Part of a small language model's weights.
Architecture: LayerNorm before each block, learned positions, capped logits.
Training: a variant of SOAP for these matrices, 257M tokens, 4268 steps.
Each number is 500 + 50 x the weight over the matrix's rms, rounded and kept within 0 to 999. Layers, rows and columns count from 0. Numbers have three digits each.

# layer 5 MLP up, 768x192, rms 0.0485, rows 335-407, columns 96-191
545575528490488505558524495502485425605542518516440592408496435490523397496465514535560442524528532508489533537450447572550477501537471504488622543526576489487431503533395531514553473534550477558513458461489536489534554537546594589423449400550426444544510587394610511455508522546427634524
544545525429462513509565563504481528481581492426580575443458611451540463369481463502503474593534498544508451563583459453562415481540475515461547542541510529452509436446500444611480406547526506421535470475501533536559525394541512497562468421556561484547487508455396463494594575481539440473
560528512457523494486527516523458446525564527423478539501527475526591485493585473556463507435470489372487527566439529538549627549442463522472534439427554435469455539512525515499387507602572512583470538444517496507501460509491476395383484550500420483557532485445473528551480480532471478425
479475551535455419533535492542567497485457623501532482477389556505485503481530384535461522509552544447473505407513451438487558532520555505496521497496566509497556530486542500450532438406411413491455497559527528587470416542528501424539411509566584415569447489510470528446470520372526467574
478507506500485453498606490489492447503444537493482499514488388513544515562360452594564529435418506439558471527567476568537509457459503410557496522606375564574437597517451472367414425498447548467469527463544567599414485445537492485585434473462544538450496433482547432511448451572455430499
439463493560518463432548500606504413547408461545519563510510484538533544485624447470443502552604524458499397492418538504568485599582459530454521551452520500546412545467579459463434495532460509477427505454496500439503524539528551534522529500496510519436441531527494459448453579453510547464
475450592501463644422453467432556487429444532521435552491517517520524473550469500536504442477528484503530485517509479558398429502491459530557424504562467464511475487477493505493428608428530502481601416579469494555537466557518469440404471502519459444473463531486481539414511448492464565550
473508506502546534409449498571476450448513558482511484411486501494600558540500537464533496519486400487464543522511468486511449524506404540539462502518537560537535497530568563506577479483406468457519482543418467527538508472539496435580531502575513389508568504448498487490478571497450495436
540553571478477525515514428528495498491564413552471462438493496485470608533560391566481552550601550489527538525648385527477488562511499486519464487533385422503522585568538491446574483453393494466498577418575576505491526551558409511615481468405616448578564465493548574529475500541392585573
464561551598556499446507455484431480507498532432595359549463507442463524556600557515464563544474494515487461556495558481528513486546498543530501497516579444581573600538441487530462496464527552552519472512512510518418392427533548472560555466500501463392486523477660444465455536497507567571
593522498439502500531581498500535457511571500561635494520550462476452526512546517476540445554426554507507516492447380535506558544447612501538462429427483541575450435500433483518402488443544506547508447413437551482580527402415483503523457559536590493459460483409554570430548488439468521441
497517447579437493499571471522467514500514479498416526545510492419483522601533464574519410495485453483508565521452412485607542488557539586455506576419598493503513477522533597473571500474555514520613495464495415483384457533465501480477503551467621468541539477521542511573461480507518555509
498530509521479527540469574427534560490488373511454469491576545503548491542401459548498456446508524498465522411478476429647499545539509503598489459469444519568534559483539513480451456563547449488507451393615475504445517463472594510486498456426424576529530566534527544609417511554432523551
535412500456489538526474531540422514436527490527417553456495572468545492484536519563534484462517481578474557368447513525534451494500576444461501455468457444535576539567444479480568502572535426509535505523471531498561467496451482534645430618459512510436479542515439529525533598376482554444
358613472605468509564530491470451541549520432528499494568489500489524426414525437458516402531436538516429568484437419503550449572492496504526394534402506491545580502501530501429420418470439505600504422612460521475491396436544616528480520532485498494487452529498511537506436457440493601527
483489482493569468518535455520571590478495509484525443547439406532508512464475456466530593482535568530427557428511445519488391551418483436447543546432463394538499514462571486455413581426438529466461467521469545530458475480479615441555468396518477443494498521512447447520470499516602553476
414562478489556482541450451537446513449423485528453442528558489488469476521434590531347499530529520507527448366509416490506572555569565524524555505508542518419403600568465486461477498435505452483539574417566515535430416528486434422465518438482316482482472541542473536488518487485561427490
523565477515569458524461627512527464500533471481358525482453496540477504457487504476573473396413549508412516532562499562443522532487468467437515511497553355510553600560481555516493500545381477539475541440443512455536493544481541545498510456494490480514607592527458430384522508472495555535
464512471521488560537573504595465479545453536489469562484541485588483467524413477414467654481527334575427474484485523531601485548445520536498418452523496516503452515412540416452445576510467537481331463554514441525562499466597534540510458533546488447452449466421463496425532510441467538460
498495434510432513517463460459499511457490469512476455455461469506516453542535512560493484520502490590463513491526487409496539567531511543505501532523515499497506507443422447538524513576486511580495471566535611533547450456487538482534519548497512472470584448478566549459484527526524469490
491544510464528561500503541460435491477548551486556487519575471492447505495461442490477491455489513561534488503531444376420504545484515485537587454537458441538593505524534519438490559548493465503491451483515526512562453502488470557443551514504513548548487568465517501524500516454504553519
508511531550510543515500556554524439468571564473509504430532553505447454479451436521470502498446428461539501533469453468519485489538518457558470485401478497507567481498424496519455557505452514527476522469437532626530498411431457526546462408585493433559476454483545477532520489505509528431
475548432496448449517620435532532450490475483435541488487534425488457507566550581430475435500541495586509473467548541525516492421482507600451561449472549513484522477591483532410465548532494495537487497504445556654471531484525516486512545560494470453507569495548558484533506549512537493491
517459521535533526449516508420414583524454458473463431393497528526401519552488512599538499588532544487554535580419403538500520424495452639498533570522516468557516467497552508499440595623577503537519419441523547549530411548545554511431468519396486437514589517481525489445514446482472476510
524493517425479517504513420502477485528556506492492498489512519491568535618517485516478510577456499504497546479445520497511442548468537451491502561539469524516474479436463556505577548453609484505451489473483458513548509424532555474510527424592524555563488542564502493491598513509514456495
456494530526509554438499462523500482455541469523542474448463526474464438400549495485359582416528496525511492504467480395548415470461451427506485476505468459413579520473510445438431467472499391461448545491572414500493518470522473519488508546478477480517515508490559542545369540452492513467
515527557523525503510498606435391415471527540487523515490433485456424551429496566436444486500516601479561514492585536453534541582478521587531463513501460448440513542576504541440540445491526521604539500500477527563436531581437492402536471523520434497534462565401527436497450418554501503429
373537452457496568456523499482457511570429498491536479550609616510486460529550431430460400488548600481444499558511458492503458460657521555512455433566501474435552501503503517509480507517414470481430499424513425483516505553455493471475571505548521518491453493454539448484509526392449532483
459530486485475474385600573461593560521508509484463510429532488438508487512480492428412456381552438533441469441489484472403507509507596492511514520477566469500646496451509416546458421477537413564372589490518496494515528539498483408441468648514503507401564394520392526483438484561470500560
491452499497377519384542535534545569539463480452463529487517542483427446498505439568549470516533466527541595547465472473554487521481515483465464424483475592544503426413458503584417550522555478509537379466512515433539506579423530465473571520478538501516463528447456453524497541400468537379
367481504511409443520514492487581490445465448336562580471571428495565509597467517504675521546449559460543418514478526480463527537452467530434487461477554511534518501563640430507503480543472493417462406457485535491518363454479604473473408379499482542462528473503509626572447490505488478550
500514523424478536511504477597453471558511454464443588551476505426520516491492564526552522516498459558581535472506568564480543631443428527454476435528521511493441547530486473466440500397470567524492481486544571555440471541493459447606480517513509436509402535468511505440513536526476449471
510474515453508402482508515435533518451544440512586422434535452531519414459476523457406491487501508491515486496534529554411382529466563525521417409484476486512419482471496470429604470459409467563433538444500489586516493401436566460491526506530604579516505491467418439537518468344566552402
532507606450412502478528557492447541472447560484452445562486535504436540451499483531534387515570487512468543480436422463578417475501541499580491505449526467525449508490477463407494386471473480513473491432571504567481447388461525565451511428519547463541569497575573540511451528470472494519
489503433434520458496527532459586510539527459475429468571521514396558486439459532472475515446543556463467613568527462452518539583522483546451442573470533389470490590440563559502392555533547536502459478596526531453519472499499448519561502512483427412461450577563458466490441574504565496483
466487520489458569482468472515505497470352463451478559432545471568485450459442542420432409456540524417502427503521554466459387406508449511479444451482451491511505460455550508495474531501511623522517502489472478515532411503477495476510491491447461510571494496511389491517555654473524544525
459467489442489467451550467456473609531518571533518403569437446408489475536606414511571482546433456535487429487464450536467533561438521546614462505547511536524472551497515570566441532487461472457607459506512579401558477541513482461520478482526429524488565509524518531462514502432471485398
489516581538537461451495466443463522449579487526443537391532435518495485521429454478567457463485439508433591466536426495452458419471544456561490597500502541432477504510534521522486528527523391545547420459462555456617605605471545542459490505542444439454559541469479505576524506482565494544
475472472396551472470497454529495449443450453506451519442552547451513486553515441425554490538603511432454574469574493437590515555464509535531529555539429488571507487482490509570420618591503476499521426452499463437478426569501580538482462496487438484438532555543346543561437555498575479531
523553464423547468525480505462510399527500529503509498460587497544591498508492465543559453465507541460455490570508475425507582467602418667530517433557607502436545616555482459476554438549453455546478490429559398492506571494466464417443529504503463454599544595443664531505470440415535465467
504430482454437510494542460414636546451450483545491570505437423527535505454508576539520477540504414473531545531512493617502495532443469489461541574451474528479486460508406463484450536476493478498432571422445502478468371470529449576478484532460509563498457430490418533530492457448465570497
529470488530532600535538535436502440523461541423476533461456585519557474461551486477582526467530434533556536451512505458539419438535575542555549385495475453425543465620454509452480516505498476530495439531438487593537451517447486474484475449527420500461485500442486552475446551489464481526
476488481416477510539531407489498507559596461479516554423458532526511518429590483462586539448526455472529473500537444530492480553541439573405468553476491563513456576493430489570419502543497486569470456463557555518535440477486521570456540536522448539599485542515445557573399549525537535556
557536434476521536519568503569434485541479474400519467429520558515494441560488566460484455539528569396475434454520506517519473463417558473527558514559593489552567522548528537497466450407483564485498471439569501541600484464525541423518446399563529509463487484462508454476524497419568457520
442537478415545513514429631565554474433436420466478523545618552440485420512513409479673470569555443529408487568537427438506517483475552579493562590446524502527404513490557519474460556459526502529456538404424601490504442526488504503478445535460374510578477522464542479445503410480521551544
497435616500411511547593492414494465466414531510390503440563445461512525444471448569501423451403541440577596508546517530408367455498405414553439471447505488483470427507476473489402491579424472492498486440442565402492448474499445436441512447499546446467492526394423537530485527560419500485
460502540486494518472497534522444496512602437571510435460533455501493502492548449415534562466496556481499465490466563545495532468419431550497474525403533553490455406454464528575500531452499497511497540478425426566531455489455454450456500431585527570491493489431576521495477585457450515571
540443454530471520456498477510560479427531495507583458451633479420560574577441521513495468481498580514559477394530573466476545488466391534403471475562492479426501418488604487476486448494554533457470609547537493516580548572642559445557458545456588547444559536536514533585483540453436621413
443393488476436406505629553539462455529495464537566535453514481457524555508562492477523469350501491569450500447424516511593503465487435459428530468464456546512467520537509474532419480461451591531542512467552511479512448483515505343575474491479546528534550471464428574502508467560556487442
494528510503510465481416436494452495495476553416438503489469474423543503434525532591544451544517568529534529549461489451438483520434522584545552540526476488551394476554512481507513541502416497551404593431352515541465456542512447436577491507525492475435405555489452501592476512459471558527
518465454486406496499529567500459422507593481444461483491503443447477496536546539555504413476478561502459498496496569516418430511541512454484435542538454404499516484461554457573487490427566496480459430516491526444412484505482534548717477449456501495520473494495458509456521549485569494500
559475509457464464484549541485410516521471384503536587574479510592454604442540510518486582470474569623458498462584463468394555580470495497446445479528495521488509491528454439469456506432470465478545474458482530543455468493474568502436523587449536452475542489496497512435549484561464408481
526535506426459522471541468411567518514424466520603511422466546472500548565414438517453492450444537545482475463531466467580522594561471568452461417510456495592405549529554450579506486392453417471442529531476606443535579585507488529483530543590443521487552488521591483488640514454561419504
489630470527417535529586568498487516509430470532532540587599491549579456506571489472554523540584504517453457585484526550526502424479468502523463529495553456531475541513421531539547420395509576422458493524439490446476502540529519482521420506494585398443450448557473483514476428378497541469
477490471535514468505443476413517551415473428490539524376477507559552540537506435442447495504393595467394490364475422469470475473521425568463476555520471387553444498507519496500496541439517561490465558431451527486406485473460536531497530519572478508532635520548483539551689489475640438444
553520482421469547444509464506533568474561491446420428557437530536398547612462409542509596540507532574540601487384445475537447427521463438494452487507517550535566551509393486552481537527497538458489424470531450474490487497450481499474466506577557460442487509451517478496590441406452480536
462485461535578463541562607516375587482503543478529472409499500534536532492404491505524480461468426480529435473382416440569441490403528503489470401559465512434553557524523408490489477447491471541467485523571491436535538557575491496532455494436436464487429495529572554502543553403433424465
444489438472473520499561479520464480519473520511540545511530525532498452502547490407430483522580484429482536565456494487460551577424599472442430522485574491433437467530563433531477423443596497425484506488475515527557531462487485406481585474453450449559446501543647425549487518497389540457
462418496521461578417506482559471479472529451546525453498470468425500517511457489511517506530541465550488515488490549457483445514486550562448549423457529433515485563385506542505469411505440500472545468483457503512448439554523491508455482492521521463559463480384455515569443576561491515495
366463577384518402624551504510544489556524460593548445446488536514496531511493447569510510465461438443378548523385466449566530497516458505548442544474572488526557607430490458499465527414512478419499478479480495530453444450597520582501472520517472467483375447452554423449591453573513476469
425582523476415477468491504526507534514567550552551448405466526540414478470522575485509439397427493537511518639443417605499425489485491433473520475498466547520465487508477526438503620544460552427580547478496520515473435544452449532457472455530592507511542493578508446553455561483523449518
472487489322528473445486504521516558500506527526499457482542436518500494533499439479579472460431558487508471520394398483496525467443511497504543512473535487554424466515501611523488525416520486505401579522447534552513528523570519455487502479540559527498547552546608529487516346431499404453
539503400444495496569507505495423521531487462441519505461524521528494434507503440530465520473429560450479535497468466523414520523498458519369511514472457567524560431548426517516347489496585537580520503577463554524510479530535484539525408526444512460522536525569480460517533476488437544476
504525513450508535543560482528571502465498482560338482489464494499441526510558500532461458594479533548520482493478412574559429486574538486517479490539478501522554541498493463493504468449477499488535452566447593543522478468521462450433512499470487535434502558433503474471526458547506475453
511580504567450491433489525488467570520521518503565573538596531466528509602581553429547474570523554468607460517451486487601491397472483441540622505497449464523480468418579571528453574474463556469553452463457517553390540472530539532596489456502499558480513496467523544562461466468577488484
506500446465440561573568413489498525506517556548548547471425554565458494546499438509509545538528410468498484525560466492542497522502488522532473523520513469538477449469475519452523576452528509491556469565557455458487553501536520517457509518519453546513448502487380439496426468464486500535
454618499498488587450538515486533533493584462496555455527440514489502519492506441523559566401491625436507523546478461454549477452483569526518451424513497508576484454455441511506530498510426459551589486493466429517487492564503516521428537461565455537398503500480544499488495448450365513531
470501523496500494449503501489472527494447534509400547501524521449506431545422553523554513496558439475466480399506524551486504535600547485515443473530572522484478481602504573531452446529503455487464475485631409533499473452463438540629483518618502456559438497433544572539468502378546610466
504461426548471526501417504419523439522575533458511405566497533493525467595544391428543523473449477463530491513477430440525433529487474565526462511497512514579499455524467465458480433562540573517539542556563521532492515556485537464519469448514520545494571528503495574437539445416530398500
544476490586538463433467564442537469431517544428487613471484485510434554538303434455587492582559414510555578525509532458613482464450552475534472492547383479407557518482606549517474627479416496524405500579411469463484480503519530556520489502486548508552521475389492582541530454442505426507
472429527546426481482627515431506454473426451439457447469520491427457508458583458399469488544430507410443536507583484525455472535442452611411514484494508469482542511449516500526467524494546429480402500382487518513488412564451486468476546495516513413558528374539562528436403413448466522453
448422493590486507451441528516484592520467512440558595502521503470403447549512534604474502470551565511502508575562584442582474526530543526513581534611486458614540433511428491462500359516505518427530377457415640572562437538494553516500602517564402455541502529506405525479536471552432429521
460501510387475476417421504551386423542487510520552418439514461482568560429563518488473532431615520487514575496458561545608517533498475534390569582498443547570494500480522546408583518489464525454552437418546472426468545403572608393567487533463596496496428545572507506514584439503622497512
# layer 5 MLP down (transposed), 768x192, rms 0.0488, rows 335-406, columns 96-191
465426533478416418529491429483545421540557483513518529468510551434536537510520425450452472576477469565476566490461536433479475496434456532518443486533474491527514500528562468493438446454504497386484587495423471439474501546515527448589481560553514505513548509530449504518564553460561444509
460573459535491538416492461478490397442516523519551450554571438505522411502559463470509474594550524491495483533447572523508498500497435514518460516506510555509505533499452530508463505391462552529443503503473605434599496500548573448493505565540393541561450604474488459490460465564484588479
536500568602468463483558475509540492502494596544494541448465510457496576485513449506520555541504496531497467519597492513516473469521556582667490433461441529435454542517503460489537515486388449474505482544499568548508656484448500471454484451518449546453501565506549498533513503385502442573
428484444569617547483487459461612447523539544539451470584596486495472492525459480540530478535480546583448488411489532500510512495488524460567396592505461474453502482526560442440500525581481593599470540511452497453453553560516464541491446520495443498483475502494544519520471501523504541509
516455403452542511514409438583524532551440443524476494566487545461465602524638506461405505504566459565412466511436534473494587475507457581496520551528528469566546484436477488532518530436453509482521544461512485417428486434422495428548534546579419552482588557459486551483436472451505509466
524621536445497470507482573561469541571521516419495511534560475519501343553312572509503434503492513403508475596513474543451538478482490521564573520490475476526519431530398513464398539473530459426494455546457454423514529538454452452556388451397534366520497533501466500495593419514496510646
528556491533469585458404512450647506456410446548576613547541530528655573410457509521477365482440422595504486484522468465524477542458540498566435469453420567556559461519389540543442408548510455476493553520488520441544418528491490482465454452474517374461452423458528506416464486462513547461
503486627393540522481447536457423498483519413420481512449540533471523466398437465511536594451447566472445499534441529381519438510552533407458430442421561516613474476502531487561484465523500499533464511411566519425484459585433409459413525485554519559397650490569545468487426456535506423553
576453609510480486564513501578498541510650446530443497495479463505395614570611460583451638524557549539447578486693511443529430507511376549505571402569353537437532552525569501492537506390380498518530617586532670550477610583558391519478378501344606415579452497528608517572425576473424511597
528401547438501389601515551488463500444493564559432514487453601467522449460459457512543465497499496448533497523459553549530528480533536397531569549457477481535475429501508447551478471530426409493538521505490569459526493465388610418495463476516477515655453432564427522477537421574479512474
509505446535534506580401437573501496531606505615563519497540541462562473491417533553442475459464449497424553608564482496465421516477469513602455435424391493463481533502506446513537443484497485534544508438533525426378521470449502448513500498571551544486504571610519502623408470461543517462
511481562454565478499492471525531507565534491426547476560543474552541499526518418502521521435541518546513537556611482486446536453479537451553493388490459476429514484521497479487390473496391560559473485424492510519565492529550515498577523550502482469510523586487441463421486463510594482493
489555533501553386503507474493486550515451594564573455431564464567476521484491483504476544531537511485518439512416510511554584422479531538507559546433588421478456442480462591520468564457497492566406403556487477539509438511554431495530523504529363438423467466469455544437449575539525404565
495529483379549422501486385540597557609473477417506506484456489555427425530466500529486494509516551468512564579452541403471448450465459477497573586563528542528500491478568568494477410459518532484486526515497538500531487603561507471440614469379505550634514450525440435485565367504519532406
508543485529535476472487596530433517565535592528506477590368518422485553538431563569460445477515439515503499499472472567519574514551534512480549462455445517528381533536524535549491516521513492558520530441471508510478520517485554509576473497497473595494533501500532498528529504485525436461
543522472549446551598447501497438394553543522535534541469489541483435515524472501572494502494482526438525547515552470577502543437606452547577398487632447441564522429469427466551487495441544486480491530439481492453440554535466466423457518614444447513496535530430549501447475538471516479544
483489437523477540452451496481490421472544506518558526561571445447437515556475440560491537493506442503468505453498547466440449488543482561383428528515443460500609611497560451483471531413617412579515494529470435548531633406549515472528583539458526488496424501514557456487573543559482510481
476492507464484418530578500568518447494514527571582388567559502563502437526420518461478484489566471487494450519523470501513518605499536579534402487490563457457473496452478487466433459523588463475547591478495500566523559519628451525458516484520566489415528530504446546471504522457549515510
416422471480543436576574548495495496543461574476474475510454500600529456491503388516498591446422549486564571562467451494558429498452516512495526503495429549568487451471516521487470503518515517581558512539514545525530601495403528454518533396559492482558449514533503507482510446449660618476
468436498469518447505519533552434473497443533447474458505526485533512495525532545522467491446538539556502471500523530457525506508503487598527587562501632578521549457455458516573537506577573546494450508456474483484538510411434628390607557524533473470626530499517527514450445488498515421507
502420485481583522549448483467439462506405457444556496472555478489448560471508558521517505471427513431528502524469537481507463452471502449516468460456470588504549482510455403533467604519501466580548498552484535479550450503494517542485519582585491524538540549513501536537463521488655551472
490511529481520521592527463525488589541514483457495476507484462489454490506509511443542497487586583471582456521520463510471487508501486401493569452622453571540412421488436418516477411488510474528506445456556533478401567612576563471441479470514428453471517529518509483486418535542544343524
553544501523499444500493564459501452520592518499516443535443443542436495451470498580533493481532511478480460539536432540502420510467481493514494378552459515493532483467520490592509515585469529468530468528475407508593464524492531438486531500482580480432539471510489525599441472521466458563
562476550537454568542472457480441497486516401423571482479483468390499572555450459453479457460563470580546454477572604513466518562448514481570479461435433498548444518461484505516469539519406459494462498483528509497482485407478465498451594473595489466516561534523481485523456522556525426495
473524591408502401469523576442542439447414575573489531539513554453494570446524457436497466505525476441486491514455432486392478420472474458550500417451545502526480520547452406479518500532441556535522498556519547467557525414468414510466525503505455496469490445450478477474531609390507549539
495523482418520483559447486484467517439557553466495486573530520567456447364490597583602542482503482590532553457516544526473521490541557472539433526578582529472451478530477477530469505442464454518584423444473475475569498386519487475519444472552535506453569530449557612523634514557564497472
459484494576532458477575584571434551494548537497524527432458563547539462440473530545474435535469483481453571514458576478553437561448475486536539484516436527519512549435454402496441485516450474546572597490522529487523549480462576496556473445526501499500483531532474574566529545522448578511
493530484578478482496460404564486494506443435527599426392424470448482569580467487527450597423457446494503399544524546451477512553433492542521426562446510495526472498508400590506455494514449587496587531484462535584549410413476543533499543556570461543499465532471496521573518495504554492391
488468476526351539555474474510512477396455479512495471489485561462492461478559468551513491550498533468507423592414483402586501562551507518552450521487459497492426622563515611492410498496480524473517469509436539456601468418443533562539492448469489443568489555480510437453521562455507526445
507514564471571443532509381434529461598557414467477475442546432519484521441477538411427548454450535547462542536561495477473525470487470479556399474493520495596465505554493451517510501562453541580537522473515542565551496519598508511474446583581457470472578550497482550523512438555461530453
564647469460561479522520561533459470581525484528514503513588504533400424417578560473482528423518416415503476501398466503503488432540511463506550536516475504550447502435429503506546431573564539496584547527512524500427494445514436469446570462505434438448540528525488489541495520434514559424
558475491539497465481592437541451489533580519511420480439526426566504486541406423517441464481566400499437475594526474586508504415480477548515463558441563506565517491521531466546464518586381493413498405455494418459573538469513597484558534569546482450575540482534471564430535536424518513468
502555616545523494498495564445545508557588531529578480403436564420475527553474486473508428555491494458488518586547456487389504587401422531521430542464468510556548526587495609460583542458444503455445507385406517564517488462539489462470500473522484533535460523469543640511522488429485485527
428575471448538482523581543530518612470538503504606470352521468536536471530523521486519503406528543506480491580489573401554539415453505504500565452521551453476582541461524527498494511451480480463334514546530540572498542570536537446581476474476514446492419455514394492462412388490597508417
452508505412427479504403471487456505523503496507418538592423432552470515507613501541485499509496488533533461480431607476418487480381421445471586502511477562517453558539505492455569542373487482449580456400489413489552454466514393500435560598516511642556483527560444574499496443540480459485
452533526485483486451504501421523542570496454522565448503495458467490461501561534577497586448527541534511450439547471539541487512495564524415500504535469435588439476526438486442488491411480477488561467536477543431423594482555473563389441470596494574510388489508439469555445424426542414437
423521550518484484497565497489589374412526568591503468461517556544426555473425569502521578479415470486536462528479487441498580436613505513527426545358520553390422521507480499447539486519434496531445502504568497500396490504467421533582414506530511543397540464474525382505556543500484488512
515543492565508579600453415514466541460483501471501479564484501536532488502542470481483474495500522563473452513348489491468433608538555436559500538449496526507513445511514479462580550494460540450458585461522417683494439514390568519445505475506537512503515398489510620539461487539479484583
575448530411555549586586522462476490527499527424339552548403469608489476473488537506614521461370434554593496529577494492494524518521486431574532470516507576499492469572395604477462451487440483496477501532579409561508464468467501582453531481550512554531543482512618570424571447498506495557
460469540635488392587473511499547468515534358424551485466516436482537567547521465554519435498539542512390532474423502592405523434537594539545592513554595514508558524551411487590528627523541531561482473612497431456442513459528427587487473528524430471594389503480427496573573360453502587427
468432513449508487528405498482492500523541462485434541465508442462492425507444488511529490423537431541418508433506538454470544561455451486461470511547531508508515513475540469469531538486598566585474487442474450586407515503553499539494525505456475472395533514466567471415472555522510480513
548465467541371553531485545459555488545510409563525544481487475502495500481511506492407431477491466522509451553514541438549540559421410530422433390490496502552471434517490462424508468433572470452433484411512432446530504485476473498490454501460503491516424411580447597516550558557533392509
470457553550435469427453514596454521453562493524513476602513481525492497482491421469527501420496472456425473493488475572464413506476537512485576474477439504514470396558575537466585537574510530461542535528532462533543502491499523462497370528473426463479489506547516424550480516483496440510
537541439529509541525406493489485497513565525597425547503460480493436520416435454481557456454446423527464526486598469519456539490491483491480452535508455551508538459507522531473486461572525512472515520470438481553498533524519556506394521463547532477497459402492555541478526529484577529513
426585589398491509478564504493425505561502517501531444487527547473512496551548544437419512542524520564516569502550493501592416516506568558504506519534534503584534573528467495505485494473365582531514411479577525469494482449496558475539418483475435559418477466472437541459487464464526532524
417528529496470478443538510621513484484476580483561459567531490623424531494548511484426535519511493565519503474484555468607449369447459448476479494447608442443480542546518496508538514511493500540475514498498526567456531448520469460533509512530511510560414489516409489519591508458527440489
474443480534537459475409410405524500484481479511492433473550496496562508554454417550527467516481490565488509476511533424552475506504445450549476535506534435562529455546538460458434443549454440489448474593514527449444529500406546475511460470372494457514479498610515520493570440536503624433
452464598523514449445481523481471418530464553529486555450522365541441546421432515436567539457474492437568527614449539561508535512494466533469535460464518555514502434442459557521508506490567441462579429542596429498493482511563499536475531452453482401553357527421516465591476451560479445489
546551500469585558485534406394556482503519457456478523556524478515433463431506538523562496558480418519508374556519434531492439529490498464539463548552585437493489461456416429473599410511527497466569479472507481512510561521476517556494518481516483526441492414513525460494605536578470513549
473436438491535472444623468486513550495468497507544610543534588574589578501544552431539469456507452541555501527512434481578442447501498519475542611481516513577548459479384499499480494497529549438420502497535506520486368615435532518494547425500587506509471519488464542482503525408523592524
543556545436492514571434528546553518481516598541428501599467547592414485516504511431506449493472552493499529495533500526428529480495497525464491419517474443498486529538531515497520490593520466481491504545483494496496388497591479534526541447432461434481489505452537542489467490476419545552
529534517477496534481429472489468494584463463492514529468590422585553570479454508463446305560613511545571521490574531639550573554530489536537539522564545454492561543397512548461519530449472532507446423461543483559520431521538488517517485515508562463495564473517497505472462461396505400463
404433528521536498554467460461598514489537479521552507553518450567389481521516573461471505511526556549518444410591541407516541466475470536515550630559504470498394513469545461455591436477546487503506492468469600521442458535413523496500522432555593522485445478500529436469402522639477440535
503447387412497471501573518461450466483642497583527473448485548522528575565486507502586487492524526422474537513530483495543476554521528557637498541504490530497520547449476551517562537528482481510587515528463564538493467452472456463383462424423533573495418613538526417554532524535515425534
476495486584535576480546425504645473572407529530529490518391437505509522485515527498490445604466483504457405464580506518489486513586447530386477476568473499494589564509585395550472409476431515529474451483504557457436556539548467624515490575466502594473534456435507549497464483561386549488
543506535503507483524505448458520456478502482530587547449478450492489431471522560390535523470524448499478481505447496576520573513465416516489447556453516451491479467455574487502617446587518550523531484570537538500587553578519562491435550573544416525432470512557565527522412550480536503546
415551561416464468526442533556467563472401500402431510555535514493454451529523572562436493442619443472417509490498588452444413537513505493455536472563469442466438430574505541460472470448573511549566501506526414524473466545502514428495516534526511546497513504415511436509468498605483490496
483541503517576531541445500491504474605566515581487500470562504455489440460471520452549538446472512545589470482536550489458496507469412442479415476534580436468444413487475540394556492532510435473546487470373555520549536538498495597406586412505506481454495559562548507492446488576499417487
569578471527465463429577447413534492419579515540528460528519436491500475459367546586433485552491407481482468561462479487597442488505483439431452489480514434445531491485480507515511482419483525532521486449612445516514464454471576559524481474523451504538516445416474443557504610550589439510
501482465506576547477482430517547567453436451474464583515510520529589518583532513409458538450551422483493424357488516545482511483518537541514508484495405487496450525517539580459566443438473470537491532550419534504506557568477518559563455505464495525521479566386504518392511546381503559624
557449477512544501545376517506558502559438487445397581471522547467425516529468446546511508542424398484518434437490527497546489458536476508486497435467533504415533455486469499533490482468423497560489526508524455542533574448472481494539541546469492412651520499496553564554549384439537392496
529672483530545456516498546581499566543465527476477488466569470502495500516495487478549480442586431451377473437458531408458494449499457417443559451484445558488491446491436537465490487541510605593574437506497358508484489473559623447476576475468469450464494502528570511515503550468416480557
496535446489493470554449517454453537525520561406488547466539462517441460501464390541530481522449520507510521583462528511493521482417410520452511489508497511529515479542466544536481431507471483502591498540516484525572462546469453508509530527440548490525542507450516471473548512529519444526
498482506548518480530530507534517500545449509564454487476504594432419474471477505591500477490382477398510511472473594382494444473452531615623547446486595484505534511473492475523553498476534417448436536504601496555546457464460486518509547416591532504467513482521450507533455435454472509519
473503480460547513479527494480468507487529456506525500447516526438496446441469424478480518510457412498458540471524505577510562579565517529476539486505529528451498496511459407501616451542446480469493548539501533451536495513477420483491464581494490513536497533525479461443464547571480529495
561489566581532488507553512486490513566530463479479575581562495558499515437593462497519550501501503476497516561450500555560561549498489443487557438487488480513530586521472431536421584520449442518476484454502555444529496591527512533468438430594477477527515440567508517500536531445517506390
455525409519476541501431492471491494542513564488466497447497508486523446459477509493539610547485506459478498578530403534522581488510442567450560448442492564477458438371524503534555481499549510497474506449469470496527500438467489529526526595507478492513493487542539441569525473390506519510
585522487462480513467483540529471495511563402444516563548451424523499434523555446436599530506377587520557508497488476487554515471544529463465504519435482591496507479507548423474464497406418489458534513521483438525433522596449519449498507572492523492510574512523583544473580491574477435501
471494518431508531420585552527486545483459558526445512515494511407536497423534597517419477580462419470492514451477517585544532512462488488488503508493521474505519559461593526533498600469510386539398528473446509517632508459438520587441532554480569401454463515514499388528492528613451464471
535530517508508401557523497563414549457478390520578396471467499564642450500447527517496462414606387438546522482422422522567520575515528466448588530508478506514573504482496524486439561541438517372438505397496465461430496465524487546429439525467443529523481501473507547539535500500475470546
538526498535528534550415521560427533518556543514596567488490611547436528468470589544488491436528474507459548531506505532564528480464494481597505433424472491578467476516481591453532499434529530470490502549446492529522489458478478516439471413450557434446473574490545555527540464564467473535
471497418410533487515476515529501490456456547484479457518462444503551514614512434512442490446513481540445449487517547461504485525529482440463593369453561518560503471497567523482579534413405471461521469464493430475528533536400556495460592441554593481474478546464542407547603447472587539342